Each number is 200 + 20 x the weight over its row's rms, rounded and kept within 0 to 999. Layers, rows and columns count from 0. The size before them is the row's rms in percent of the matrix's.

# layer 4 MLP up, 1024x256, rms 0.193, rows 976-1023, columns 0-63
088,206,242,221,202,209,211,166,181,210,235,201,224,196,187,178,181,180,174,221,194,220,223,199,209,199,209,198,224,235,227,168,181,229,194,200,179,209,204,205,205,220,218,194,183,181,208,175,175,197,213,186,175,196,210,202,205,211,195,190,246,201,233,213,210
097,229,218,175,176,191,161,212,186,213,250,185,194,214,248,190,206,160,214,211,210,210,202,191,182,211,217,216,213,231,168,139,198,200,226,207,201,202,208,176,194,186,237,204,196,220,187,222,217,197,230,167,193,205,217,214,210,211,189,221,208,212,208,202,205
101,145,196,183,183,183,188,187,191,220,202,239,186,193,226,202,172,201,180,212,236,188,185,196,223,219,214,179,165,213,180,174,205,200,195,196,195,195,235,183,185,240,165,176,199,199,204,149,195,206,206,215,210,174,220,203,207,230,172,218,176,196,199,205,223
092,214,185,209,199,192,190,202,207,187,176,154,177,196,212,212,186,226,190,216,202,180,201,207,165,169,192,202,238,190,216,200,189,197,175,186,228,181,176,203,191,193,174,183,177,170,190,234,200,221,171,212,213,237,229,239,181,194,178,204,173,191,235,210,215
088,145,212,191,182,213,213,186,171,191,211,173,166,196,244,224,172,212,164,220,203,235,186,210,206,182,173,193,187,185,185,175,204,210,166,209,186,186,209,176,213,190,210,204,220,211,192,198,198,212,187,194,208,184,196,169,202,219,230,204,209,232,184,226,173
090,173,184,229,178,191,191,229,212,191,232,226,193,202,186,212,192,222,208,212,195,192,172,207,181,189,236,202,200,152,204,212,245,189,216,222,215,214,176,203,203,219,249,184,189,237,179,211,217,218,194,208,166,218,194,202,179,201,209,187,218,184,185,193,212
103,191,234,182,212,195,215,194,187,216,194,207,204,192,206,174,213,191,187,214,212,194,198,215,212,182,228,174,201,155,220,194,162,198,228,207,218,190,218,213,189,171,203,201,205,237,208,185,200,229,192,202,195,172,195,183,187,223,221,211,223,209,170,230,204
091,223,175,209,215,177,218,226,164,169,236,230,208,186,196,219,205,193,173,200,187,173,197,216,182,194,198,191,216,197,183,215,196,190,188,200,184,199,223,169,220,200,194,225,214,214,225,203,182,170,208,196,233,217,210,197,182,183,197,220,227,184,216,176,223
099,183,223,195,198,155,184,233,209,230,195,201,246,186,210,206,191,191,226,199,195,195,220,173,191,198,202,228,201,188,216,185,165,182,200,205,182,210,203,145,198,170,223,197,208,176,196,179,158,150,218,258,173,162,218,164,205,192,180,213,205,219,199,190,216
093,190,242,204,168,189,187,196,220,212,183,185,175,192,225,227,207,195,210,167,231,199,197,215,186,199,196,209,181,187,188,149,209,202,217,233,213,165,199,225,219,221,193,171,191,183,209,182,203,194,219,198,199,203,229,196,182,226,189,210,206,195,258,191,195
097,189,193,238,176,225,208,172,186,190,205,186,223,182,211,237,213,177,225,208,225,231,223,146,181,211,234,185,230,201,243,214,175,168,187,198,186,195,204,216,225,214,152,203,219,157,188,195,183,173,186,208,161,185,167,226,213,207,185,216,189,207,197,173,226
107,197,193,206,224,182,200,188,188,166,220,188,194,198,201,243,239,218,226,184,193,208,231,195,217,213,226,255,200,218,195,169,189,210,186,225,181,254,199,183,196,220,209,216,194,220,218,174,170,208,208,217,190,196,227,180,203,179,230,198,166,217,220,198,190
083,209,210,220,186,184,197,181,214,185,218,185,167,208,216,190,203,182,153,222,196,196,215,223,204,190,241,193,187,220,222,193,201,209,192,217,196,197,211,177,189,218,209,213,168,199,217,201,195,197,194,200,180,205,208,177,220,221,179,190,226,183,193,244,190
108,227,230,181,231,197,211,186,224,196,209,192,200,198,231,187,201,219,216,190,195,217,184,175,186,188,200,218,193,207,202,215,218,184,170,197,206,194,204,204,198,217,203,191,161,208,204,188,215,193,182,159,181,179,164,189,224,216,193,196,176,251,172,181,172
104,185,172,204,214,194,212,215,201,169,188,199,188,180,222,207,226,196,188,239,216,248,185,180,202,169,199,198,208,202,199,196,216,197,180,186,198,227,181,185,199,190,173,206,200,175,221,219,204,196,182,190,204,173,227,180,193,205,184,204,193,219,171,211,201
108,177,234,217,155,217,198,211,220,196,189,216,219,197,215,196,210,220,244,219,191,176,262,219,196,197,190,253,195,211,209,206,187,204,184,179,188,208,186,189,221,191,212,169,201,184,209,210,232,163,185,181,201,217,192,191,192,184,218,196,194,198,174,219,139
100,218,193,216,225,192,174,224,223,240,202,149,205,208,207,203,172,180,229,201,203,205,208,194,234,208,234,214,182,180,194,229,218,204,184,215,170,233,185,215,214,229,175,185,218,197,182,206,184,206,207,202,235,194,216,209,185,195,153,215,184,208,162,203,213
121,200,174,214,195,188,175,182,225,182,227,214,201,238,213,185,214,170,204,180,231,195,196,198,194,170,216,174,239,232,190,211,164,177,195,256,210,159,234,234,195,199,232,223,179,194,192,218,199,169,207,209,205,173,183,175,212,214,207,223,212,208,221,185,216
099,205,195,192,208,216,193,189,206,180,184,229,222,192,207,198,212,213,186,178,215,177,169,204,196,229,204,181,246,230,225,218,205,194,203,246,236,200,192,167,204,227,166,204,201,206,192,215,186,182,213,229,217,199,206,205,204,222,228,228,186,200,217,195,212
087,205,203,210,218,193,198,206,219,194,198,184,209,195,185,218,211,208,173,190,183,185,179,213,171,211,208,183,223,173,192,212,172,221,196,164,225,191,198,223,220,161,206,182,173,207,195,204,186,183,175,204,208,191,188,211,209,207,232,218,173,196,163,213,211
107,166,235,201,151,183,187,222,207,207,198,238,191,185,203,189,199,235,204,196,202,195,207,237,221,216,197,206,181,195,216,204,244,204,178,231,211,198,219,206,193,173,187,193,215,192,163,205,213,186,216,161,213,209,224,191,219,200,204,233,227,226,193,198,197
090,193,145,220,189,184,182,217,193,182,227,191,185,210,191,225,193,211,203,204,219,198,203,169,177,184,225,205,204,227,158,222,222,185,208,205,225,202,184,186,181,200,217,182,216,212,198,174,156,217,209,231,232,229,176,198,212,205,223,192,221,199,203,192,151
094,214,202,193,214,239,173,226,156,216,208,213,199,208,173,209,198,188,222,203,210,184,171,182,217,215,191,195,191,171,246,224,201,191,157,184,223,184,174,224,197,223,187,205,203,201,181,216,197,187,168,194,191,176,235,211,188,210,171,180,181,204,204,197,223
104,167,213,219,159,238,215,179,188,177,224,173,212,194,239,202,204,155,197,210,193,202,201,228,197,231,183,226,225,186,192,199,193,195,197,192,204,213,221,209,189,187,227,227,204,186,192,231,223,202,234,199,227,197,227,189,201,184,182,202,210,182,182,149,187
099,218,207,188,198,196,200,181,231,202,208,190,196,207,185,219,189,193,243,188,207,188,173,200,225,184,183,224,211,176,188,219,213,203,206,221,203,214,221,222,239,258,179,183,218,195,209,187,214,164,193,186,173,189,216,213,191,209,204,202,214,210,184,179,190
104,186,237,214,178,242,209,221,203,173,190,190,185,210,176,206,228,238,152,164,229,222,207,185,195,200,198,216,189,187,204,238,225,241,237,199,195,202,193,193,169,182,210,231,170,238,213,215,224,205,162,202,185,206,180,241,204,203,263,197,207,203,182,225,212
098,186,190,199,227,162,235,251,229,231,200,212,224,199,191,225,218,152,210,194,209,220,203,237,210,230,169,193,206,212,178,179,182,169,200,230,186,198,236,211,203,195,189,200,200,197,235,241,200,220,195,185,181,213,219,216,210,159,158,209,225,222,216,202,188
097,190,162,205,198,216,191,180,186,209,179,216,197,214,198,198,201,212,202,193,241,195,192,218,180,208,206,196,162,177,190,210,227,170,145,204,204,216,197,162,183,187,200,210,185,192,189,183,150,222,189,185,208,202,180,210,160,201,215,212,211,204,165,213,195
098,195,165,194,208,234,218,191,206,215,179,193,216,213,226,195,208,186,172,209,206,189,185,191,204,188,193,234,196,211,191,217,205,215,233,178,175,224,239,192,220,205,213,216,183,201,233,201,210,203,243,171,211,218,224,197,197,203,222,188,230,210,223,231,181
093,206,182,211,164,203,188,238,206,209,212,191,193,175,230,206,182,174,197,216,214,183,164,256,185,173,230,187,179,232,191,213,183,199,192,192,221,176,178,226,214,197,200,219,183,189,190,226,203,178,192,206,192,212,199,221,183,208,209,195,198,183,175,167,188
084,222,232,216,180,206,186,200,192,227,215,171,198,231,197,202,215,196,203,192,214,203,200,194,192,208,227,196,198,180,174,219,203,186,167,170,180,208,195,185,215,208,173,177,215,223,200,218,215,213,212,198,267,216,213,188,193,191,189,208,226,187,211,253,218
108,188,178,189,193,201,224,219,205,206,201,170,213,191,192,216,199,212,192,181,243,256,222,183,212,203,157,218,204,201,190,197,188,208,201,218,201,219,182,175,179,195,189,196,173,192,193,211,201,200,201,184,232,192,190,214,188,204,181,224,214,220,247,169,201
103,202,214,210,235,194,198,203,223,183,196,210,165,199,189,191,216,171,192,205,178,226,227,193,211,215,194,218,206,171,216,189,213,221,208,209,182,173,202,188,200,199,197,201,174,183,183,150,202,202,198,211,222,239,196,208,215,216,205,211,151,212,164,186,195
103,212,200,214,189,190,227,189,187,202,208,183,169,237,219,197,233,166,196,212,209,227,188,197,195,203,233,205,231,185,197,212,202,221,192,186,221,185,213,183,215,177,205,179,219,198,229,208,213,222,180,200,206,188,211,219,193,191,205,205,197,202,215,218,145
092,196,208,215,191,262,228,195,178,208,202,191,208,207,200,224,206,163,191,177,202,208,207,237,196,187,204,179,186,175,217,217,220,193,182,174,209,215,187,197,211,217,175,219,166,207,196,196,189,211,190,176,231,180,182,236,227,194,217,203,167,226,172,189,216
098,168,235,205,187,194,168,172,215,217,194,208,189,197,221,189,228,199,231,216,237,206,227,211,216,198,193,211,184,216,226,184,229,215,221,200,165,200,206,207,222,161,219,188,178,153,191,174,225,207,182,168,211,182,202,211,210,208,218,196,214,196,201,178,185
101,180,184,209,185,243,209,181,218,203,209,219,195,228,215,165,231,176,209,230,215,224,193,183,207,161,214,220,209,178,182,180,170,212,202,233,201,215,221,243,178,180,197,198,227,201,207,215,201,215,178,188,230,197,208,186,202,203,208,234,236,202,220,226,210
089,205,242,187,213,195,202,148,191,206,214,186,183,178,234,187,205,180,204,209,207,223,213,215,211,211,235,230,180,175,206,194,210,187,210,231,204,169,171,199,207,214,215,206,206,213,185,174,187,172,188,208,204,225,206,226,191,229,222,181,205,218,192,239,224
130,209,202,218,187,193,171,202,182,190,183,223,191,214,231,166,187,183,244,207,219,177,146,199,232,206,225,210,160,233,220,206,214,218,209,207,206,182,200,192,225,207,199,177,162,182,210,193,202,204,242,205,206,192,201,209,209,215,176,239,179,183,249,195,181
095,189,181,186,215,172,190,181,218,225,210,227,178,184,220,201,166,190,209,220,204,171,227,197,207,188,208,232,186,218,219,213,173,211,194,191,195,195,203,169,240,238,183,227,197,186,218,210,198,186,199,212,218,202,189,218,167,180,197,207,157,184,190,181,205
115,201,188,206,233,216,193,208,225,194,186,189,181,140,216,179,206,192,176,186,174,152,215,187,194,207,190,208,143,199,231,234,164,204,215,207,202,209,191,185,205,211,228,183,197,229,185,202,162,150,213,194,204,196,186,190,211,190,218,202,202,197,183,235,193
096,192,197,196,219,186,195,157,220,197,187,161,170,197,201,190,222,223,206,185,216,188,168,197,205,190,232,183,225,204,199,229,220,217,198,201,210,203,181,168,211,179,174,215,167,207,154,188,176,221,203,214,229,210,241,179,194,196,212,189,170,210,211,228,203
108,204,201,224,197,193,180,217,227,200,233,216,207,200,204,180,205,224,197,191,215,215,207,221,194,218,244,203,221,212,201,241,200,191,204,214,202,226,209,176,177,187,200,180,188,183,184,214,202,197,186,187,210,157,230,196,210,214,226,213,189,248,240,194,203
097,246,182,205,200,170,182,207,205,187,193,186,213,219,217,216,196,199,185,206,232,197,212,194,205,217,237,213,211,210,221,177,186,203,182,224,218,209,217,194,223,217,187,198,217,188,208,211,210,202,196,158,215,180,194,193,234,204,194,232,234,196,189,178,213
105,219,190,184,200,206,225,211,165,193,184,192,186,203,181,206,216,181,213,185,185,200,229,206,211,206,210,188,189,206,220,202,234,196,176,181,231,202,206,228,206,197,195,186,212,209,190,224,221,161,211,198,185,214,225,174,192,211,200,220,202,179,175,232,210
112,226,227,213,176,219,201,244,222,198,190,224,191,197,224,200,194,206,181,203,190,209,199,173,186,247,198,205,183,212,212,194,212,208,188,241,174,217,195,191,206,190,220,186,171,187,226,209,179,216,201,186,201,202,231,203,193,186,201,224,163,208,213,214,201
109,191,202,205,172,195,218,223,213,205,237,189,204,227,209,207,202,220,196,175,169,212,158,184,211,186,190,228,203,175,202,173,215,184,180,178,217,216,209,174,186,220,185,219,204,250,203,197,188,191,198,188,200,216,208,234,211,220,202,223,204,209,221,207,189
095,205,173,224,187,184,199,258,220,181,223,209,213,232,233,175,197,217,215,190,188,217,156,188,179,208,205,202,265,235,247,199,211,188,224,221,190,230,206,167,180,205,172,206,194,215,216,210,178,185,220,228,215,209,200,178,165,218,229,181,210,205,196,182,182
# layer 4 MLP down (transposed), 1024x256, rms 0.0941, rows 976-1023, columns 0-63
096,182,232,179,224,219,204,227,235,178,183,219,209,222,197,195,234,207,207,190,206,198,233,192,196,197,199,192,197,209,187,207,194,218,195,230,199,210,200,175,194,158,174,187,205,215,211,190,217,255,180,188,189,203,189,209,207,208,185,207,205,184,218,190,201
101,223,233,214,202,195,202,200,207,192,201,236,199,183,171,235,176,182,196,222,188,192,198,199,186,219,181,214,199,193,177,179,180,197,194,177,207,190,203,184,190,184,196,187,183,219,221,190,214,220,201,212,175,166,188,200,182,185,200,210,189,217,234,199,201
100,211,185,206,204,212,189,205,201,193,221,235,205,190,185,213,158,239,210,176,185,229,174,183,208,191,199,211,222,185,189,197,238,182,183,214,187,210,213,223,232,191,214,218,210,220,183,185,186,216,196,201,203,255,184,213,169,191,212,209,227,202,201,196,182
102,168,224,214,214,198,180,215,199,208,204,190,188,212,227,215,215,203,203,214,191,187,166,217,209,188,136,199,207,174,200,199,191,217,201,194,215,164,150,214,126,200,195,212,202,206,186,195,190,238,175,230,170,219,199,208,196,212,185,176,199,191,234,213,187
088,217,216,169,202,207,191,204,213,171,220,172,199,195,143,259,214,169,185,189,237,158,231,202,207,208,170,174,196,173,196,187,192,200,219,184,195,167,196,188,206,189,192,206,193,197,190,184,202,183,199,198,203,190,206,220,247,213,200,158,227,175,202,218,210
096,220,193,225,220,234,199,180,172,183,213,193,188,189,178,224,201,183,211,236,206,196,221,198,214,209,227,212,223,188,219,189,158,210,205,194,196,201,233,183,213,226,185,208,180,198,210,209,214,210,220,157,188,188,187,200,203,169,213,189,157,190,179,208,206
107,185,214,210,209,198,191,209,157,229,214,174,153,173,194,199,188,236,209,190,227,242,183,178,233,231,202,209,214,210,202,229,189,209,192,178,208,183,156,194,224,205,177,219,238,185,201,222,196,204,221,205,181,246,208,192,179,198,196,207,234,176,209,213,168
100,192,213,185,188,194,232,215,185,187,218,168,182,177,188,176,213,159,175,167,209,195,186,196,233,189,183,184,181,183,175,207,218,201,208,176,236,164,179,186,212,196,209,223,214,220,209,196,219,192,227,175,199,200,185,192,182,239,230,161,211,230,214,216,235
099,193,193,217,230,185,210,240,212,170,202,203,198,191,225,188,221,180,219,195,181,199,186,165,214,219,249,165,195,207,222,198,201,193,180,210,200,157,196,153,184,230,217,206,187,211,177,240,167,223,179,222,190,175,220,166,192,186,219,199,208,197,193,207,211
094,177,222,224,208,203,212,206,231,178,217,192,200,192,223,193,189,198,205,164,204,243,170,202,190,209,224,213,207,202,211,194,214,214,230,187,217,162,204,184,232,216,189,151,206,217,225,220,200,183,153,159,183,198,176,197,198,189,194,220,187,191,227,213,194
101,182,222,189,197,204,217,210,215,200,169,194,199,222,169,189,181,213,211,174,214,230,215,227,199,220,155,167,195,179,210,196,216,217,202,200,206,177,190,193,196,202,186,179,210,216,166,180,165,229,197,266,231,208,200,206,270,181,222,182,195,199,184,175,202
107,182,175,195,213,229,196,180,196,238,196,159,191,208,212,172,195,156,228,214,185,170,212,197,195,196,206,187,235,196,217,171,218,225,180,168,205,209,193,225,196,176,213,200,212,187,161,205,196,210,229,191,208,189,211,211,206,216,215,201,182,211,194,191,208
090,220,213,184,203,222,208,189,215,206,185,188,207,216,233,175,216,218,220,206,219,229,234,210,170,234,194,231,217,189,172,205,214,181,184,180,219,178,208,208,212,198,188,234,187,185,161,192,235,195,192,207,190,173,192,235,200,187,162,184,180,212,180,196,186
104,217,200,199,195,229,217,202,183,203,179,172,248,170,195,184,226,191,216,219,191,174,224,229,200,194,193,183,195,176,200,165,211,204,224,151,192,196,166,198,208,201,195,201,204,217,239,209,217,174,240,188,223,206,177,223,188,213,204,188,194,214,165,201,188
096,200,195,161,216,226,230,156,217,182,209,178,204,219,192,213,203,204,185,202,195,210,210,191,194,177,196,182,220,180,214,188,170,214,169,214,208,214,230,199,204,208,147,200,195,214,235,209,209,166,181,205,181,213,215,208,192,225,234,206,200,181,185,183,220
097,225,222,190,183,192,228,203,206,205,216,226,196,177,194,206,200,197,221,230,186,183,213,233,172,221,177,209,226,215,209,196,181,194,192,179,206,202,212,195,162,219,199,202,183,205,189,211,202,211,238,177,197,215,221,234,209,204,178,189,227,226,209,211,220
093,181,231,196,212,171,174,220,200,212,201,209,204,200,174,224,184,188,213,215,198,206,222,201,200,203,222,195,190,178,200,206,237,196,213,183,188,213,217,220,204,183,216,199,220,204,191,214,202,195,201,185,199,210,186,223,212,194,201,206,196,188,205,192,167
109,228,217,189,195,168,176,199,195,216,233,182,212,222,203,182,202,186,193,215,178,184,219,234,193,186,167,192,205,210,229,213,205,238,194,246,181,168,206,197,167,212,203,222,241,216,173,210,186,211,186,249,163,182,197,203,223,217,203,217,184,208,199,175,238
101,220,192,220,201,193,206,196,194,194,178,195,159,212,194,184,178,145,201,184,195,210,174,178,170,171,196,195,204,199,205,165,212,207,208,210,214,207,206,225,187,204,228,190,217,205,222,207,156,205,210,208,158,175,218,201,183,170,193,204,196,171,187,172,206
091,190,217,235,208,220,194,183,213,204,198,185,174,229,213,202,192,217,234,203,202,190,147,231,182,187,213,222,169,203,217,205,217,200,193,198,152,223,200,212,239,212,212,201,174,190,174,184,198,223,180,248,215,230,210,231,219,217,205,220,219,195,161,203,173
102,202,164,177,247,211,215,182,201,184,175,185,176,200,187,205,174,189,192,176,212,187,179,168,213,184,181,177,195,167,195,231,224,184,193,200,203,195,209,175,190,208,197,172,223,224,236,225,193,165,215,148,219,195,201,204,177,186,206,210,217,185,177,239,217
098,202,210,236,188,165,235,209,182,220,209,236,191,196,202,212,208,173,176,225,203,172,228,190,192,177,200,180,192,203,223,212,207,185,202,194,179,206,190,202,189,154,233,221,200,186,200,194,195,210,196,213,203,233,192,184,211,139,207,194,188,165,179,217,217
095,172,183,193,190,180,201,216,238,219,216,210,229,172,210,200,228,206,197,200,220,198,218,199,211,196,203,200,222,211,195,238,220,213,220,199,193,221,211,194,167,197,221,190,190,206,203,227,211,218,259,216,181,220,172,176,214,190,231,225,208,196,195,199,206
104,188,174,178,189,200,193,201,204,218,170,206,204,205,194,223,229,171,217,184,189,199,224,182,236,178,212,206,205,197,179,210,195,193,198,160,190,215,196,197,179,230,191,207,207,240,171,234,172,234,183,201,185,187,185,246,214,204,212,206,217,174,199,187,195
095,154,193,203,207,186,206,229,181,200,211,196,169,211,217,198,230,189,173,174,205,189,217,228,206,210,164,188,183,223,215,190,216,192,219,190,166,174,200,185,185,223,211,211,209,192,196,204,187,253,230,192,209,206,225,166,208,193,225,174,165,222,171,203,195
104,203,201,201,162,232,211,181,202,234,170,210,193,202,218,219,223,229,184,202,193,202,183,228,206,191,209,192,179,198,215,223,195,184,184,198,192,179,201,194,203,208,228,221,176,266,216,227,213,195,171,245,190,192,204,191,231,156,239,169,223,193,197,178,253
090,214,219,207,197,189,191,209,217,201,173,210,212,222,210,218,195,192,188,195,201,224,187,235,206,190,169,208,209,220,178,229,191,199,203,243,215,227,213,189,205,188,185,186,216,203,191,169,226,171,176,191,125,233,204,220,194,166,222,218,249,179,186,222,178
101,200,197,210,195,179,226,196,241,204,209,194,224,172,203,257,208,199,145,215,223,225,191,229,199,194,212,184,198,226,174,220,204,197,215,185,201,220,197,194,206,217,196,217,235,225,172,164,225,181,208,180,219,215,218,210,203,202,201,224,165,193,218,164,197
100,221,171,169,213,230,176,181,198,213,188,206,182,198,199,220,215,203,173,240,222,212,181,191,189,212,216,217,220,232,194,181,208,213,200,188,245,187,186,174,165,192,189,203,183,209,191,210,211,190,207,234,201,162,178,156,211,225,167,199,182,198,228,185,216
092,224,186,214,211,209,217,189,218,175,191,192,169,205,218,200,163,198,162,209,219,190,240,184,208,199,208,137,211,191,222,204,209,177,215,231,223,249,183,216,210,210,196,204,162,246,193,206,213,199,184,195,219,207,217,156,154,222,205,196,205,209,178,228,217
093,220,196,197,184,185,188,198,188,174,178,224,193,179,185,213,231,188,186,232,178,210,215,210,192,209,213,229,188,185,212,189,202,208,236,225,217,230,195,208,179,233,187,212,195,173,207,214,192,170,197,212,193,200,231,209,205,237,201,193,212,220,218,186,190
105,209,177,187,214,233,228,192,209,195,213,161,205,187,160,199,186,229,210,215,217,192,176,199,203,174,181,179,214,236,236,208,201,200,131,201,203,188,223,177,181,180,209,177,222,222,199,249,204,216,221,202,213,192,177,232,147,190,180,173,231,214,197,174,223
103,199,215,222,196,197,224,227,192,198,236,212,210,185,205,218,211,218,170,203,167,208,245,179,204,197,192,209,191,198,194,169,199,202,151,201,205,205,208,194,215,175,197,210,232,156,195,198,194,205,170,216,197,163,227,190,197,191,222,215,186,212,220,211,227
111,168,176,183,226,178,207,179,188,217,194,251,201,173,187,203,192,200,192,220,165,188,221,213,179,195,206,209,169,216,198,190,211,219,198,188,222,172,210,190,198,201,177,202,177,198,196,188,225,235,174,169,222,178,198,207,212,160,164,200,176,186,207,252,239
099,208,198,181,200,174,175,224,232,212,194,174,199,190,189,209,187,188,203,183,203,215,200,183,185,183,233,186,214,196,184,206,195,188,234,224,171,209,200,233,206,219,198,189,211,207,168,197,159,236,211,226,194,221,224,206,179,189,211,195,199,241,223,208,199
099,176,177,191,212,161,200,192,195,207,191,216,173,207,214,238,221,186,226,215,178,192,212,207,210,160,183,219,216,222,207,222,195,215,185,195,212,214,200,225,203,190,191,180,195,192,175,201,187,185,219,189,165,185,217,201,201,214,158,210,187,202,206,214,188
100,191,197,180,207,240,249,187,203,213,190,197,148,205,175,152,198,217,206,186,195,191,210,216,207,214,193,184,179,211,207,197,192,187,197,170,219,188,186,199,164,184,189,203,172,200,174,207,245,185,167,199,213,165,180,164,184,211,242,206,190,205,194,226,235
089,211,172,204,186,202,227,220,219,192,246,228,188,218,208,224,203,199,175,199,180,227,205,219,217,233,177,200,234,213,182,204,196,217,238,203,205,173,220,169,177,177,171,171,210,203,180,202,210,223,217,181,192,189,183,210,213,195,184,237,177,177,231,195,193
096,213,204,224,183,225,179,201,220,179,173,207,186,155,198,203,233,174,232,201,195,188,188,191,206,201,187,176,204,207,167,181,184,216,230,184,187,187,183,190,199,160,204,195,172,186,199,192,195,184,256,185,194,205,170,197,210,197,165,221,203,200,223,209,237
111,202,230,217,181,194,196,221,179,198,185,223,205,190,229,200,254,202,223,218,236,162,202,174,185,172,209,201,213,203,218,212,171,173,222,258,208,218,205,179,197,235,216,213,197,230,185,189,179,164,204,204,169,185,191,203,195,186,201,189,195,209,192,228,216
109,228,201,208,206,242,218,200,186,171,151,195,194,194,178,205,207,226,180,202,201,226,222,214,246,216,213,217,186,197,234,208,182,188,201,246,226,198,196,168,195,170,199,181,212,200,170,257,211,223,210,200,176,173,189,209,217,191,213,192,203,205,193,207,195
098,195,186,233,168,201,185,194,219,213,222,222,197,250,218,186,247,208,196,221,202,203,217,214,227,209,252,193,200,224,218,194,214,225,228,192,180,239,203,179,222,230,193,227,221,204,173,205,220,207,188,222,167,179,228,178,207,183,201,198,207,190,214,210,230
122,196,198,171,172,197,216,176,209,189,216,210,160,215,192,224,214,188,235,182,184,191,205,204,230,203,180,197,209,183,205,177,181,195,179,200,223,176,198,209,218,204,215,200,177,225,200,165,176,190,196,184,222,203,185,224,208,199,203,201,206,182,186,207,208
107,237,185,175,194,153,191,176,216,181,202,210,198,201,177,193,213,216,194,199,187,188,241,176,207,215,197,216,164,191,233,174,234,198,189,201,192,193,187,217,187,214,208,163,184,217,240,212,213,193,222,166,224,187,183,175,206,188,194,211,181,165,208,216,215
099,212,207,177,169,178,242,186,233,213,199,195,163,190,216,224,200,227,194,195,175,213,185,210,229,207,191,215,216,226,190,220,230,180,189,190,224,203,196,206,200,192,193,183,204,221,188,201,183,199,220,194,183,180,216,214,185,201,176,227,198,175,235,237,205
106,203,219,270,182,210,168,224,210,204,185,221,215,199,251,216,170,207,186,195,181,198,183,198,192,220,192,209,207,197,195,164,215,199,204,182,214,216,177,169,201,173,231,171,215,217,198,199,227,172,186,227,212,185,183,207,217,198,221,199,198,164,211,213,212
111,191,188,249,216,225,187,230,192,205,216,224,218,225,191,178,176,197,207,225,202,197,168,221,219,217,176,193,226,174,205,209,169,223,203,221,152,208,210,208,162,224,211,162,210,197,188,218,191,228,209,223,167,162,209,207,211,224,215,223,177,175,202,210,208
097,198,211,195,196,173,208,204,210,188,213,182,206,194,207,185,215,209,198,185,203,211,220,195,194,212,204,218,188,191,190,244,192,208,205,196,194,206,218,199,172,202,190,214,192,176,167,216,206,209,185,209,196,157,198,178,216,182,225,182,195,198,210,224,186